Weights of a small GPT-style language model, trained from scratch on English Wikipedia.
Size: 19 layers, 6 heads of 32, MLP 768 quick GELU, 13.5M parameters.
Training: a variant of Muon for these matrices, 9961 steps.
Each number is 128 + 24 x the weight over its row's rms, rounded and kept within 0 to 255. Layers, rows and columns count from 0. Numbers have three digits each. The size before them is the row's rms in percent of the matrix's.

# o: layer 10 attention output (transposed), 192x192, rms 0.336, rows 22-63, columns 0-63
# v: layer 10 attention value, 192x192, rms 0.245, rows 23-63, columns 0-63
# q: layer 10 attention query, 192x192, rms 0.191, rows 32-90, columns 0-63
# k: layer 10 attention key, 192x192, rms 0.193, rows 32-89, columns 0-63
o22 113:094141124118116145116140117117179077093090143093120157120129115169172147107170122169107126079120144137076134100165115116121121117121168147114120115126135078115167098127147155139143088169151071
v23 115:151092140126141107100111109106139128136122128125119094158142107107146161087115136155080136117140101110109086090096123118093130143149071106116149158194116069112170128124108110117092101161120157
o23 131:122125115127126093168136110111115125145145129149135179116084124147140082177118103176132135099102153132130164144132151153153180099119160168153125128125176143109114099105130089152173098110096114
v24 108:139090116127122109138117179137140147122108139123090133111099155122149110174112147106158150140144117119139122141152142187100157099088153101133102129132140116120108155096154133129173161109106115
o24 121:101124145149115114113139127080115120128162138098150110110147162133136073104082099128131146101169116105132141136167079118111085152155119136156129140134092107132084125116114095146158157103135130
v25 111:111143132143097157159156174153119203143109143140089098158137182114127124106172126134133086104140146107128159139119069123125134126144160076124111146109119129124070132080093136116111146114152144
o25 118:153146114100113107076135113122138142116139174103161127169156137101150099127154167110163149105125149155053145142119134145109105158137111124136151107143116165152144151162079141138117119158132094
v26 117:180134138130177118144119080136134158137098171144165141108162100121143127111112133174112162135117129140156134137153129144130149119112145123133103127149152167119138129095139123107112097117144157
o26 123:140116178134112169126141167141140134115134103130121138104111132158180093123094147130127146149162149123130177127147172153128140082145148137133180116117127096101125106158149139132127164130107128
v27 105:125129187114123127118159112115144127102122077127114119143139122098153121157168110106091158120152143106113090165139138139083112154122049106153122099108141088093130086111131115150134099088190164
o27 113:163183112115147145130134133160123121158152131104118105145106083144123145081093125113134132188093136153169161116117139100144174120128091109144109150128143131140103100185138119102127135101119120
v28 119:136179168163121111132102164123125176143146096136100119129121155120155128193158136104135126162134136132104135128094114102163141104129159122127110148125155119108113120130159153168165143137138127
o28 120:127121116138160081121109115161118153147101139105096120155120111143085140104135128126100112161101107126121130158101096108112116167158094109109141126154134146110168151156156096113125068125145132
v29 103:137154103089160105115153150110132141102138129181132080129099108114132115104175140127161158145127104129103117134128182111119112102154160129154157136114106188160144135116089133135122136111147163
o29 106:119120134122096161154158094159143071111080097128104131104085130138142136143114140120112110113121173127130182138150083130119142115113132127109108083146142090094117105127130114111147118144109100
v30 110:135139129123146088139148150125104101113146080112121100143148112118126109097155122130146131122130129151115138124133088155168111157120115112135110144131071135094153128096113151155129172112136107
o30 121:119169131121112164131131111109146108097124158094140148113143127127119121117087107147136051070104104132190153115162141105112100126178159147173135116126125116125143154109087094109191178137122121
v31 099:084109108116152130141113176123147114172144118143102136139150130142143109128123098153136164135083107104134114149095166143133129096123077089138133090165154115082160137143152147150121098113111160
o31 111:157109139121093146177083081118120122093136080114152108128086151107127120135087125131139121121109098155159156128145153105194167088114154164162173136094146113133127138080100067111136122144110144
q32 088:131102137116132117151127109143173136114152111110130157127101079130162098139145161144149137162128133128122104149102140100123129111116095117158178172117081163111111118146100118166131062167113113
k32 088:137125099110121146148138110115121111162138114116151138127084110129136144095102079105113122165162149147127154136163093139129087138109123071100117135147134114134149120136131117110095099154118141
q33 099:123117097137131127141083133081083135155099136107107093137120160131120122145081138111120136114085114128116172146111169182163124101129133159149118139146147118143143150157113112077115147133167119
k33 086:138120118110133185145120169133088125101094135098144106138117150149128124141135135194153125109186101112126099106136147119149098118138144165096087115177132123149143137123121150117132160107110151
q34 095:122115129113123145123129132137073116121125111130135131172147126138077110081121100045100137164098133166097101133121122141153142154134107112130140144086167127112139132100129153098145157147135105
k34 105:074126105122145113140129143075187121115117118109140141117138117113137117160100136177083123149104147144126143144152131120142139153128134098124161152140089120131119079157083098104107124117133106
q35 094:146185126113112123129141111156119169084147114193121156117128089150099105100106093131151096126130151112123124137149114099113132089130094100141138113113106139147133146114110133163123114139071129
k35 086:093146071112157114155123121111153139140104103136169099125133121123130158130126092116103141127114143141123102152157163102193085121128149125159172138133114127164152080084153099126118130139135105
q36 084:136089126179132161086145171112085153141114132139151117077158127146088121134148120106118112148146133136095143120112093147137118134101107137105144112129132123132118128107156159137140146122097126
k36 086:083130130130129114148082109123143146187158134137178142121098116157154119137102115159085144148126129128127124080136133121171102157128156126111130125114153095134152113121116137118125120137113068
q37 110:098130144084125115130162119117142132097163115110110126139146120131180120124168138123075116139113150147141124117143150105133157113118091123121126131109121141111135134118107121087106119112111129
k37 092:090121086109133114102129187137159146131134105066131160149144122101142120147134141098068129161119140152122110134132160135165100110136135120151135115137146126162169102102123130135130127122121120
q38 100:118139150097141153117113172162130140126156171122148163151147120125131084117158112125060079170083146127139139114105102112163180129090097127079154172145158119137119145104109170124121134128112108
k38 082:089123079121117148151125190118132169119116112107130167075132141132152111155127120107097128164163150150150128157124145148162090114117095127207143144132174128131147138102156131138142138138123094
q39 090:114138141080173103160132097139101104150119136092136148127109119137137118111144155126120112141152129150147138144184110128121158097127111163113139158150144102100159170149127100111135101124112130
k39 077:136122097116135124144143167155118140138113134141146093122159153126127141153151119094120134151117160097116138135109128130148124109116149135143111069167105086119080157107132134140181135169112130
q40 086:105160153103167083132148135134110105108102101133100107076145106122111124136148154140110108117109128131100169156131152153141117124168114143128099110114105100078136119104153117085138086079104150
k40 074:121083107114146126114128131093137121135118133142143082130108107107109155178152081121111144146103143150149138124119135144146150115155153133131123058136121080090144096130124141120168095090132117
q41 086:133144133174101093128108140139133076115124107132096090148161154143099133151088113167150142059103155134094119109110139162118093151140169129107101113110117166093129143136152121123103135135120168
k41 093:137130137165154103156118081143121099126161106124154083160117089134105137114139136133159153085108116129145126104167093104076171153156132130074086136151106113106132160147101140099113102111129146
q42 111:118143108144127094106090129091143167150122083155144102136138142159116124106136084113100120151104129123088170148109129146131149135104112161121139166134132119098139191130101128136155121101132123
k42 113:113154146164129106126113159112160136144140128106175150109136089136099123150162124115127096176131123119118153142079132175113086123117101087121142123112138129110125100107135112137131128160126133
q43 104:159119143113090146137162129112112169152125139120127128099128142094166118150130166112111122155131163136122117122111144122166158132104096160163123119141073173167136134152156142133126173132153131
k43 115:091159152112116148114127176155117154118114146112118149138152124126142085132142159155141093120155101127104129144110123144096159083084144128119108099117112104189126099162140123159154147103123133
q44 111:134151154103114144118110098127158143135121169172146141134132127138153082142131136167146111116111106146131118123125127127085089119083079144122169144122150096128148156174133150134102103121108094
k44 106:135122158115158127127138135125138160102149161149114159093107134110122108140116164107110120108097096171127134108179128149093123129114117095130131123142170119124154140168094116150172106176088152
q45 114:118092141081078127080157126127125104122096143175155127156146172114171101132143127129136134172129122096148140137121143119139141122097108128104126136143127133079138138130109144107134083177091168
k45 116:153150104118126126134149108109160086123133098138134155118151156112124106098117125142122120166146172117135125135131157093114150085142086102110105130085108144132152107099100115135102126154067138
q46 103:126149146118112141131137146116138115113121140105097118122144154129127150134184145102154103152148102123125111122145155132174113133119152141096134107119169121120168107124135126143113146113112115
k46 109:122096147127125121116120131152161101159095143131157113092126141127118149114136145105091083153107125157110123130118106125136153159132086156127141121119098129144141107128134111096096114143135154
q47 112:170125148090149101154170101144157116127122105129121117098097153119132194115161106111131148118136121122103118111116107119136172142112156122055141123149107098139109110152122143114110119111108158
k47 110:168115122115100116107105156087148081136130153130087143111125126101137184120126097145145099153137160148080166110097132149130177156130115134119121173097122109098126104139134111092124078124138069
q48 108:120072138131133107123116115152137166154134090154102094092130204113152147166109176110137141156113116122137132181168162140137146133122118162108104117155136125115150131115153115124114132156157128
k48 108:121116192125113158115121114135128122183088092131170172101103131115130110092119137152127140114126095122129157177131147110149180126119154150153119107121150137106112139150151140157174172141108121
q49 104:152138143142067143131103091170122128146100153108146110115165126150126154146140117124126133142141083078089091119114126144115130111116144090161132145148122146136109127147166125132103153115108131
k49 111:059153085140139121157131133202120129119092130169158130121147106112121168137108129093123137140156114093149136111078128123107097118128090158129120150123150105142119123134156146112125130147178098
q50 101:087173147179120145116124106125099109107149149094161141136167091139120099142058145155115131140139142124136085156186129125120142111130110077147112136162114141137159100131130152093127110144129109
k50 107:140131123119113165134105126120119149135129115138108153119108121149099092110085119115111163120136084098092105126126128147133155163110110137127149122169110098110138169135123158073168131140161137
q51 102:117135115133098111115139153117082118124104055116117116137151163158087139123128121145133106111087119127124165154139131123125149132137111116084086114055100131136163103124122137108129133142195154
k51 120:115160096165128135124113185194121160133088065126133157145131137157132109158136170123114142111088119124103109142148145116138074129178114129126118134143147128163163102140143156112161132120152124
q52 112:078109077152155108124087106118138124129125190067128137132117089119158132170145130132159150121128148150176133138147093124148073129140091131135117137113131121167132105134131118128115137142148078
k52 102:121115146110142117160085143114131136144119113151133100133147114155176137115131088130103135124153130098135137126122136128137136124166150126113124119146124173097101117151139156119138119152099102
q53 103:088091089140089117124092114159140109138115078101117116112156104125121111150116140134126126125130127144137133110124083135123131141117099104107144142172098145111158103117107149133144104111136159
k53 113:106127107142153143134161152100135120120109132085113100108171129111145083117125119114142145154161106138146146151131092109111123177128085123129159113130140160110089095102104133141172129112177176
q54 102:147131114121073165123142106105112154147099124147136125126142131123107124145164120122113135152149104127140151079133118142117079109094127126122122102116095163120158132135144132152138125085134114
k54 109:150133118101105122120104135111164140096075139174141137109136101136143150169135132087155079139132132119101121116123133156160139131066117138125151174069110142165127140092142139129148148148091085
q55 112:114093161156091141134137095126125169096153181140131106160088067112161105145144112077103175133123141152158146113100145110125179121128134080183109137096168079094105128166133126107117139135142122
k55 119:132129122154106119113137156177140129161162126131111126122115111134166124139115101136126118182141149134133111111122150095130159137084089129155106165112117142118147128159134125126108119096137078
q56 105:142149123154127116115139155147151137086150139091104111161131150174149120129156168145123083117080141100106151137123132091114143112137119120154103095123133117125105135125115166104169156066129103
k56 109:138163158131095133109141112135105133102132135103090159128152138122139125106131134111129095116126083083124130135166107152074126117118142090117145129105145157116092132167117144154171105144110099
q57 115:134134119130159158132116119159164144121149124146127121121093140112155084128132147107127118138111133134088108128115124131100153184134124125122151113132148095177122101135105165136139125122143100
k57 114:080141131094106087137128129132124158143178125136116145071109130133143094133074135127138101146116159105134122118088107065150141144132148124148118131122114146137106129178113128111133109129164107
q58 113:135154127173074163132108131119118109141129109198123121106123158181137147148118115118144112138115091115108147107123141141097151156135127118141146128143148152067147142116081110138093105129150127
k58 118:138127127133113156115126110178163140123135121138127147077124129091142105125145180150134134149125148121155122112122158117143154148162127121107146116155173110044103097083119109102107121129123127
q59 107:096100113085126152128117131157119122131151132109132132129113141058103184131130150091111147131113147164146150089087144169161114146120172139156143144122142124148126120092113123128067140141191132
k59 107:124148158088144116143128169120127116140118129160136106166132115136148121098107120158148099128179146074123122127135116160122113145153123114132102111109130115152147165128118133142131129094138119
q60 110:133157114113101154138142157105112126079152178160119139107118143124135110118136095147116125101164139145140147111107110118151131082138145143146121144140126136144085081078126141179096096167104112
k60 115:165125126113114164085118143103117113114117136110113126123143134124105100119099075102114160124125132086106166137091099086118112133145155144148121160145182156084112153136142125092116143145159148
q61 118:122157200108122118154138121099088128178156118120113051134125140094099063131136145112152122135158111163082129111120147142113138117129131148165135106164132125100131158141139089113135113097138127
k61 111:163173114124140143162110104103139128165111108136111106127080129107138113116141141108168103112121126159142089124113126145159155103132113122125098130170189121161118109147114121095111122146122141
q62 116:135094097171122118118179132118093138110109142124132137170120097118116157104125118084142129091117101104179126116116118114135134164113148119134177089118111089135136145143105105120158161121117152
k62 126:178116148138133136105107112104184093091108135168109124169114123099177131133094110142109107144127143103124140147105104116150176142113102132068108167164080156101128146138119130184118139121134149
q63 098:098112102166132103142133120130103151099124177187107121149105174098132137145148181092104144143171143110102143084122097111109127093140123170125080135132153137132105115132132147129154104112143100
k63 110:106184175131145106135098119117146131159125139113120115119154124148120130120113103123064110110142118111149162115159134140094121130143144138172141079157106176121098145149144120127143111140149145
v32 094:129122158125165111173120117107128114155166133095151149079097105116119141132101154104102128168150120103123104124172129192108123137149145145157106086136119138115113142175133122126094150175133169
o32 095:148165107120087125095129112150157134079144103111140122153137142158067157132118138146114113093121139138101178096095108088150138098105130137118106149152168138136132088046104141154137122125150110
v33 086:135121130097177109130146169102120068095071123153142105154100145146119145125137153111146179150123139109099130111096114144183132124116130133102164171096087115109146158140112114147097090161137162
o33 088:148115142131129161134151123131123146179135172128136106112171088102129162133114138130138103173138163126174108109147117117099137131147099106150125126124139153197163128109146158153123156091146123
v34 093:081106163096087135113153117090141132150137130113153101138108156115094140109113126113163141124188110123140151099145151167159110132119149074140149161125140102145121133109124149112098113137125171
o34 098:149169083177175103135101135166093116088137108147144139136125119134103085121166103148086129112097143128133086145081108109110124098148096133084127115129138160111096117157118130114186127123082143
v35 091:128093124134175158144155140153097116102076108165106132083139138118121150123089106119159119105127119116134107109135139097116146132154113119127105042139127127133108138129154101140139121110094123
o35 088:168152128121120143097086120143135142136176134099159136137101104128156161157144148117100127112134135160119128118177157135111106101101158147131145178103151120105189079139106154144064135149148128
v36 088:122096083134098140161136103135117108151118101156156146119159166129136139154131102133161156102080092174104140129160155110163115112095121145143142131151155091155128118158151144130110147091081102
o36 094:137127111113150089083114125135149141141119159106122108185124082102124162093131141128094130162184166127137125127101132166073135180160113119138089101109110169088136133132095133120132130130140153
v37 095:168120144121089180124130105154129100114119148135128144127117126149151134099123118179085114122120152107093138145162093105088126108140133150171130164114125141137186089097161141116175135132173152
o37 095:079091125102134091127099137151115152102180133119148116145151140117096135113117150094179146153123108163131100108129122157166161101102135087107115107098132093146111199148107130144085139109098066
v38 097:128101134144124129066114127082171128124119149147091111129142093133134148106137150167107123095166152113134142113138116159079155152154123136142121110158125120147165114132102140097133148165092132
o38 097:107160130151144095142114146154120189165136133118162134156115185125111083132118098088128116162121142139117160100071146145148128086111117121106129131139121123082119169140110129143082126099144109
v39 101:163132116148083153126135152132125135120109120094092102165176155124122115105138113141109148087133125078098183134123147121147131100139150075155138092140097152123158118163145122086169104108123134
o39 098:105094130108156109140161128144138119136132116136159167109134097135086142123122144106096134123100148160130125073101114117123169137102100156127150138123154138131105192096123108146147126132127116
v40 098:090090101122097128117095112139143115149131111148101097149126178146105137124084109156122105169133123128166086126119131127161118153142134100178164132130142125144096139146144102143128107093077111
o40 100:135120114140150142152136150128113105099124163102171133124153083133143111142142121118141128129132124110096145123120088114117122092135123109090130120102120101132120090147141200104142110133188128
v41 094:142145105175110146129107160101116138185140124158146108106126129121099148111136164152108106115146132153080126127139156108111124110106108107103138130165170162125106133165152117135131119161107120
o41 096:094099099114136096128110108192160118112141105113119144129129129156171168099128087109145148156082129128188109098127117118129114153147145107173145129097109129118123109141104156108148131116117147
v42 093:129117159123109105138120132128159112147078122109139111123150108149137152082143110108111129111087078133150094128128147174155156150131148140132140126115142120139101134083159120130112160118118150
o42 092:126119123126132119122096148149125143114154124130120096140101094133138167155095133096122096074137167139126133122169125103097085131143152098095123134096117112153149112118136100113125129140118159
v43 093:150103136128146118134110138139089132121098113167111157110112184119101136155158100140107122163111138143160154112123082146168124132114120124087110124091157152133094083118160064139135159124152098
o43 096:102152133141142132140116130102172091123122126134143129162148081131179127130110157119121142134157125095101140126140169128068132111134093135114117120114124127129161119130112194080101106125058134
v44 083:163117087091147154119099104119128145129132123159137109136087140133150108157162143113108125134132066111183144126131136164122167103113154154111126150133128165117083092163140126129103109121107141
o44 090:069143142112122090121184190130095143116139122129114155171127133136075092078141115157118130127181129136105128128144083087116127156149109096135156162120138124132154148159144139120148135151128098
v45 090:088114154173118119135139108164143157122113132151130130099073142095142146142156164105104148149143122100161172153100104098130161132121126104086158144188142111112150152100186137095121129111116142
o45 102:128166125091172131140104146087099105111090135123099126140151148128123099112178119103166137108142129158116133132119121139164117145117162151150139131065108150168158112128109096125153128149131147
v46 092:128085136162132143139148147123151100133087112103145129117156106126172142122135143090095128149092131116142119133112160154110145136181096110141173080107122062109084146158168107138144144111120111
o46 097:078165140114127127125136102119109135146150103117137146138087136125098099130130086155121112113178144103143112139132075129089129115090144135093088173149132140111142094092109150128084135190115133
v47 090:099077119122120140127122115154181110156116120144133166123132125137096173046162165088116082149113159140132123110066133121165145135140134143145166135097103165170140166134140167128114117127140132
o47 097:134117136122134093142114145115085126120143155091137114167165117146103062176140135144170128119131146096138134157144121115116130131130069110127111139134108111127113093152124125124167150153131124
v48 099:139111133143099112124093122113157154133125117081122104151115114151144134160133119119167096099150100147119100163099117170148095129109097126150118158176130111113106112114166138127154164118075084
o48 103:111154116116163149134141088178113170096125122125114115146078161110091134110175146120090151136110156090121161118165155087111140124149137119103143092110139123107131136141107115086115113127154157
v49 091:139169139096127109140120109132130113117091110156121128125145088141117137102130145112157148156096142113115126176148144112140124096137112098129104104104132157143155138147127154070161143103161148
o49 098:166106107128111134112143110096125140152187158117186130100118129129154145118088130157145122121164139109120105087094109115145122153122152165125111111124134114114160146073108166190103120161112078
v50 097:098094107147136073107123120146078120156092067125132087125126096134147117129157115091150140127102137076170129127112128144178127150111116125131144138128120125158145171109118127106092097145187141
o50 090:154168141109160127159142158109167087147133152140092144126096129147073138105137151157125109139176138164116142165127114131108155127168173111094112153098134153116102094119161121137209123110104079
v51 095:157164122132079151074113143117127063159076080118127144128099130133129127141143134113084122086125146123100120159120169114141112120051101132174123130090132111116149152154127120080141095119166126
o51 098:128092134082142116166131121141136144129167157139099162098132097151144136105124113131113079151143109112113142076126103134127154152179130132145148083119120115144128100104134101148099165124070129
v52 100:169122160165144154136131139123101107165147121152113151095106113138141101109100114195134120158153139138159155137166134153125148157157147110109142127142129137105170130121084130155158110124162136
o52 098:090145079146124123144141105151123141144142125098158100152142086116098113127109174129155102151084119140087136112080127125146102118107124120143127126157097184157095160147168092084168121149129155
v53 089:142109120127148203096110131126113143112139116132139107111201137097085127117106176123127069099146187102130153138124183117170120108140156149123138107096115149135135111137115139129120120126120145
o53 091:146137116138103103156138165120135153121133110145105145151125109147150123117128121118093149163084083131144100188157145149080119142103084139156170111132136145110131131094106120152120122104100134
v54 090:150131132160111140146130127086110119127086070118123117134094125099117104136135178110082088074138150129122146141084065100125094118162159104124095149118121148123143174145129115174141139162177139
o54 099:091113150117115131096126128151144136154158104125123133106103120175143144130123138142112152170134120142146128142140187148101185097075082129125152117110148121146147083099115142075142105093112139
v55 095:135162149109125113116159119138143111118136124131136100145127110153150140082146171091089129115136137085119099111143141150090113146148111134138134166183121113126094168073125146148078164127104101
o55 092:121146122124092161107117149112110113086119094115122123113098167122114159146142098143119151149162144112116119116129109130113118075109182127139125152084115180129129083181150109154116116143126145
v56 090:124157171143092117138125132154122145114165111153163127128089090126160163091125113155143127125111143096127112118117117109132125112111073139091108121090135146080116156139133144098124082129164147
o56 090:134092072118128124074103106147166070159103125110145123130132161172109101125148090149108126149138135176137116125106128138146132121123181134149106112140145112154126166106118139111136185060106116
v57 096:155118153149131076105133122127113129171141112134110137131135179126157148112143139108098118150118092136136138129109150172145143134185140094145128089137162124084156141148160144114169133126166109
o57 103:094137138105129170150104116151121098092098143114144146126120123131116081123130098155138149087168120131126135103168119107107116109116134151126101161107105103158072116102080111174126170141120133
v58 090:119152158144111099136096157174135151140149165134117109133162115125073149118091136181103099135117110135084083130143114069133134152103119138113138122167152130113125120155168099119177099112142137
o58 087:119081116129128164110146132110139118137108081142102128154097158158185115079155097116141134117119122130167135118126102136134091116141138108145114146135119107165148136079106149144113133102155115
v59 088:154162178091099080087126133099121113158118111126127105144117100143150157138132142135108125131123132130161152155104093113112093136127109098131151106089116082139177133125133142132116119116186150
o59 093:124105138109110143123138126154127128116150145124101163098141117120154117158125126116122126119133136117096106121120142138163151117104189157140111116129144149135112131105168122157177122123096154
v60 094:145084129117136093133132140123152127126154142150116141127149158178164079136123105140114128108121162105106120136118145132124186110134111134091128171155120131130124129148112135161143099100110136
o60 096:119160120113114126152141103135119182082127129124123146153159139110059163103144126115176099143127108160129121097123128136135121140163117092160144107100089145113157168152161111091128151156102117
v61 093:165098127127130115129103109117143129100161136152090138121108114153162085127100131126137127124124140156104127144107079132068146131135149133135107127140089138125115161120120120132114127093153165
o61 095:133129129105099127125138151125103127139085133108150114137150100109099112117126135132149125153146089093136134159103136071158101130089123148132094088100167102121131127106152122137156139156143083
v62 092:134123139127107180114120133096134086125145141178085121150118145168159197169140128124153083126110096162098121174166097098150130137107126104122186124120168112113129124118123139145101106085097120
o62 091:126094102160171125126157107184064144113106097097141150114116134120075109095132083162167131090175151145140154097125149135110127087130139112143111105139106104119116134188134108123134125117125138
v63 092:136140146147099124177154141137129120099087142108130124129094124139170118152132119128127173135122114149127099165167104123054130135101121149157140119139141092141159094136132139145134109139142188
o63 091:129142112107105175091115109090136143148096084137133133115113119127104143142120111155161048153115139133110112072152150122143118114139176125129097090110130124127093179103150127068156134148102092
q64 066:136131107142137197169090147161146124158152143143155129110106111097114111156152104130172137122128120147123163101129164108104127122118119150128163141086145101150168097134131132153139148120179117
k64 071:150156112141104093125163128151098150111145135147126084128102148158110095151138110146126136135163146136119087119166110142136087114101147120156130151100140152154132168101136143099081140122121137
q65 069:146198164163139125144175128136149119147126144160113105149155129159136124105117187132164163103176127091157125136141087127129145110086133123109102146140113132098159109156091127141137165074083165
k65 061:144125100110090162168113141117129126125119169102144124089121126139116136135122093153123113112116093106115148137103145146151147174114117137109114121143146108174126134091102129093122111066114120
q66 089:152133170054120125156095111170132108162155091142154097099128121162094159128123127103121152170121090115131095143142156122165090156121121112106147124147156093092162110124170132102111129156146126
k66 076:117125107100113099111098113095138169143121108078153121159136074119136114152087119092144139136157147121126128111172109129118107136155106138143147120116123135120123137151117122155137152148103147
q67 088:132172136132108133111087132140104111118139055138127148133168114092105166160099105109098128104106126138124117111093144119146144091146100150152109141096153140106161125091152182148099119137156126
k67 079:148134120158118132114118134142122152157097174088111113173086148176100137150135151160132177174117145086093124120101123139123095125139128129175144091123159118102072153091129115117134131157119174
q68 110:112140131063159117099133118071145117137116138149126117132135133132118162132130092130133173132099133143158115137139123176154071162148110087125132145151091165139139146109145087148134121151134155
k68 072:158143132104135112124139171172098133115108123109097112124143102136142148139153106149109116172127162161152159117138132169122113137136136128133178135150134125114161145151129086101180139125118148
q69 113:118119096220114122093141133116148106129101120119114114143126120114105136134129146150110126075171135117108153132098110138112135095116137122148125119105068146149129125086095164132153142149145121
k69 096:188140129150132158101191117112070127148124138154122119096126140119069162089152158152146140099112134123103168128096135161147131136115111105131097115125126134119103172109163137137142124121148133
q70 112:088120137186115135100106148090165118147101115160144128151092168106114133140157130136118192101123118075142134133111128137146124129140177100138143150087126146167133081090119125148097123135155127
k70 093:145111109135150141077156118100071145142101092122107139103165118126047113149152126131125180137107134115138152118127127132112108124162118103106114107111112121139129136144163128143131135178121114
q71 110:114109106188121125098112131082094161152135114097154158133094097146114116143112144158114142158098138133155144146141163129100124116102103107133159123125094151109143136118103156132150130131112170
k71 114:130149115120108093146098137077128111090130113122151163138070139135177103174121104099120149122136155129139131111147147139153124158122132114124155096096103122128113037145100110130095142140130134
q72 107:129153112092120156162124127148115135122147152115137130087102130101162123102114148098122072169127138170128130130129107152116170106101122154107111117131156090119114111150125139091127124101118130
k72 114:117144138083111151132108112165129132162140130158110126129104124098157116100166132148134105171168146156138151159114144140155106099088168141138143134114145138108096105099110102074150142129138123
q73 142:122136163076123101146141113147155091127113120161133106118112165107153135133121112101157159082108105136132092134121165132190166143156128131138137126161181110101130125114135086115102078117132124
k73 100:110099152154131159065117114133101157169115076149127136074146133097089159096133139129126177112142100115085125150124097126117130150116134094089113152133121134135131133132163105111120109106135097
q74 097:135161085130075129129126117115161152100118156139118093165125166119157159101109140093120137183092129140178162126133149139159118112111106134164112132176087140149141128143103097116120109120128160
k74 101:139100091114125089097141132108125121081119103109176151088104148127163120109116100090124106144146134118164110137084125124121115128121115123130136079142120124102087123123096108211144133162115132
q75 101:155130071134140155129140167116121133150168137150092114152116168117140104111130132108126118189127155153122137141143144095164080115105088150148124154124127121089087158160139116181107186156136158
k75 121:105135142096105155131124115155147108190134123127120099133120174123108140074181129171149105156153114158145182121077086118152135089100161141156095157129170097114113177077121086114136140145164116
q76 106:166146128102126136149111096177144115140139120124145110121128132119124149116080134159127107100127102112125146119124165120141129160127091139116114085121204139097154165095144123122104120117158140
k76 117:160110149139138145107132132115126107160132163133167078138161132147078136131082145118090121144092094140152172129118111115136145130146077138096103137140169117134141084102132162157118115130103113
q77 104:143102078161110123087120157125137150162136167123119158123116149110093145107136144101107141117128116101106128161066073093145146103128143099130104148143156122133097141125127117135119128115131116
k77 108:139097081135146128083094105127174117158119120125134146104135129101131117098139109142124102179126153134133140081059125096153157105145096129142138126141152113115130114127124149129116103123130130
q78 105:119147149126091119165140103131091148133136114194133102093136158154101112145115139122171131132138118148103115133157133123115159129098117136114107149104127035098142179126128117106156127141130100
k78 111:131164122114093111173097118113144115121146136139136133135125116149137130203145135129111093130111078148117141142105154107166163103079099111112098135137135109138158164138095102088146091091104095
q79 107:151098098176131105154119120137119096110164169179085143136116110164110116131126141110122091121149138103098163147164077143087139101129116131120121126140133117096127113117097125094108095133119138
k79 112:119162152140137128155147121104121117110106122173128155125132137144127089095096125098145128138183154101177128098126143100084179134128086107107124099140108137130131108148095134119160128109159146
q80 105:160067113117158103078136137125115123114150122129133110147145093166156140114148098161137118106119107115168121127108154165108126197131121143118162118134090137086127129105156118151139181132118137
k80 099:118099127134109146132156147121167126173108129164099091154107087151163117161139125124137139104167163138144175123103119127100115138131096111140108139130097160129146126117155123134124152082116109
q81 100:139155135131110179127130141151156107139148095195133118057116108100139114109094143136138122151134124119081101057171143123146166106137146115142130139077169119094137117146126124084100147110107111
k81 089:093090122147109127122129136154142110143135147160131129151149089168107097145090157149114111132093096162135160124161146108106161119122139137123113109144158169120154116103135106152156134096156106
q82 104:106152125122098124167118145127146146190158147141096094049090157083141150105119125129152161135133121147120099104149126160132129137117146122151119102131158142184109113138120119132083144109169149
k82 108:117100117102129110125092141150152135104138086123149154120080105137196141168135109157124165085132109120124153138131169153156131165100102155102151115153122133119160121157151136113119145134141141
q83 108:127184166121128133170110141161149104179161144147102126136124100143125154119127149128126117118104164121137167074111118153154107137114126120150112165130163164076122116129134110124120100075101141
k83 107:155109137119090175117144153166151115184105149162115154154142135140112132153116159120095136183117115078155131101104120125107161113144105127118100140119148134097139108144160114096107101111123093
q84 089:109133096112125096123124154163134125111152151140130161171126144132154164133107096128109127153152125103153109129109128117142137112144133115164101148164111150063114115115132120114119161159091160
k84 109:128165128145103108137130129149117138137150125116108168125140129110141127072101147140154134072112153171136096122189098140102099114141136121153131077145138129105109130148137129160142141115070157
q85 103:124135146095099132132138112133112105148110125122118072098109088094164133161131140113160138132134115120127092112139147151115160141145151144136137135074130133155121076115126175129129103144127138
k85 105:149137128118116143144117160111187104133136101085153172091167133114158127127128131134103136157099133107136102145117116135176142145142113179135108081139139135151105116137139125158129162115105112
q86 106:126133129152140129129145113116128084110140160070121121136147099134156158146106124128126117101133080079126126119111121133156164109139097149114137161153138120118137184129138153150133122122132062
k86 108:121134149121119121158159163070113141136170171121126162147176126182162132098105098141132122091129118121168119126138091086146150126142137131133116107145123109101131155163125140133126139146116109
q87 103:103112114107080162133104140116136131133122137148101149103128152103101150116162144129144137135161101184130126110117142135125142111153147131171141115130128191138126143112146083136101173145159093
k87 104:138123148135129191136116132168109109138139111157116120079114141127149136136121163120118186162104123131132140163110109147162136097072172132166126152158159163147117119139126145137120141142179145
q88 102:125161130147179095113117118145069150130119116126130133098155092098149110137129149149096142125103141084123090149111160113096162097166126120140107161125132161134157147142117130150185122122142082
k88 111:134161088153113170154106139154117178165155144154098129103141093160132126152105117131127159129153147127106142124171128139141067136089168140158133130140111148085156148120152123095170139144118159
q89 099:149161134099141141120138125106115144131103155150156115126167175140115162161110107157121143144085143114132148130130082113123119149108108112133139096156149123104181109131127127155162118097132137
k89 101:116197155126126136117087145126148200148150135133115114178114134129097136141098126147111156117137138150127172106141163128117114122127185160093160160101136144118154112117069173148155110145126103
q90 109:088121218104122130124119116115144138176100136093126139122161148124100135141079083124145162184176155083109099068100129153094143112152142103126128124095116174141113101078142174145162088144105121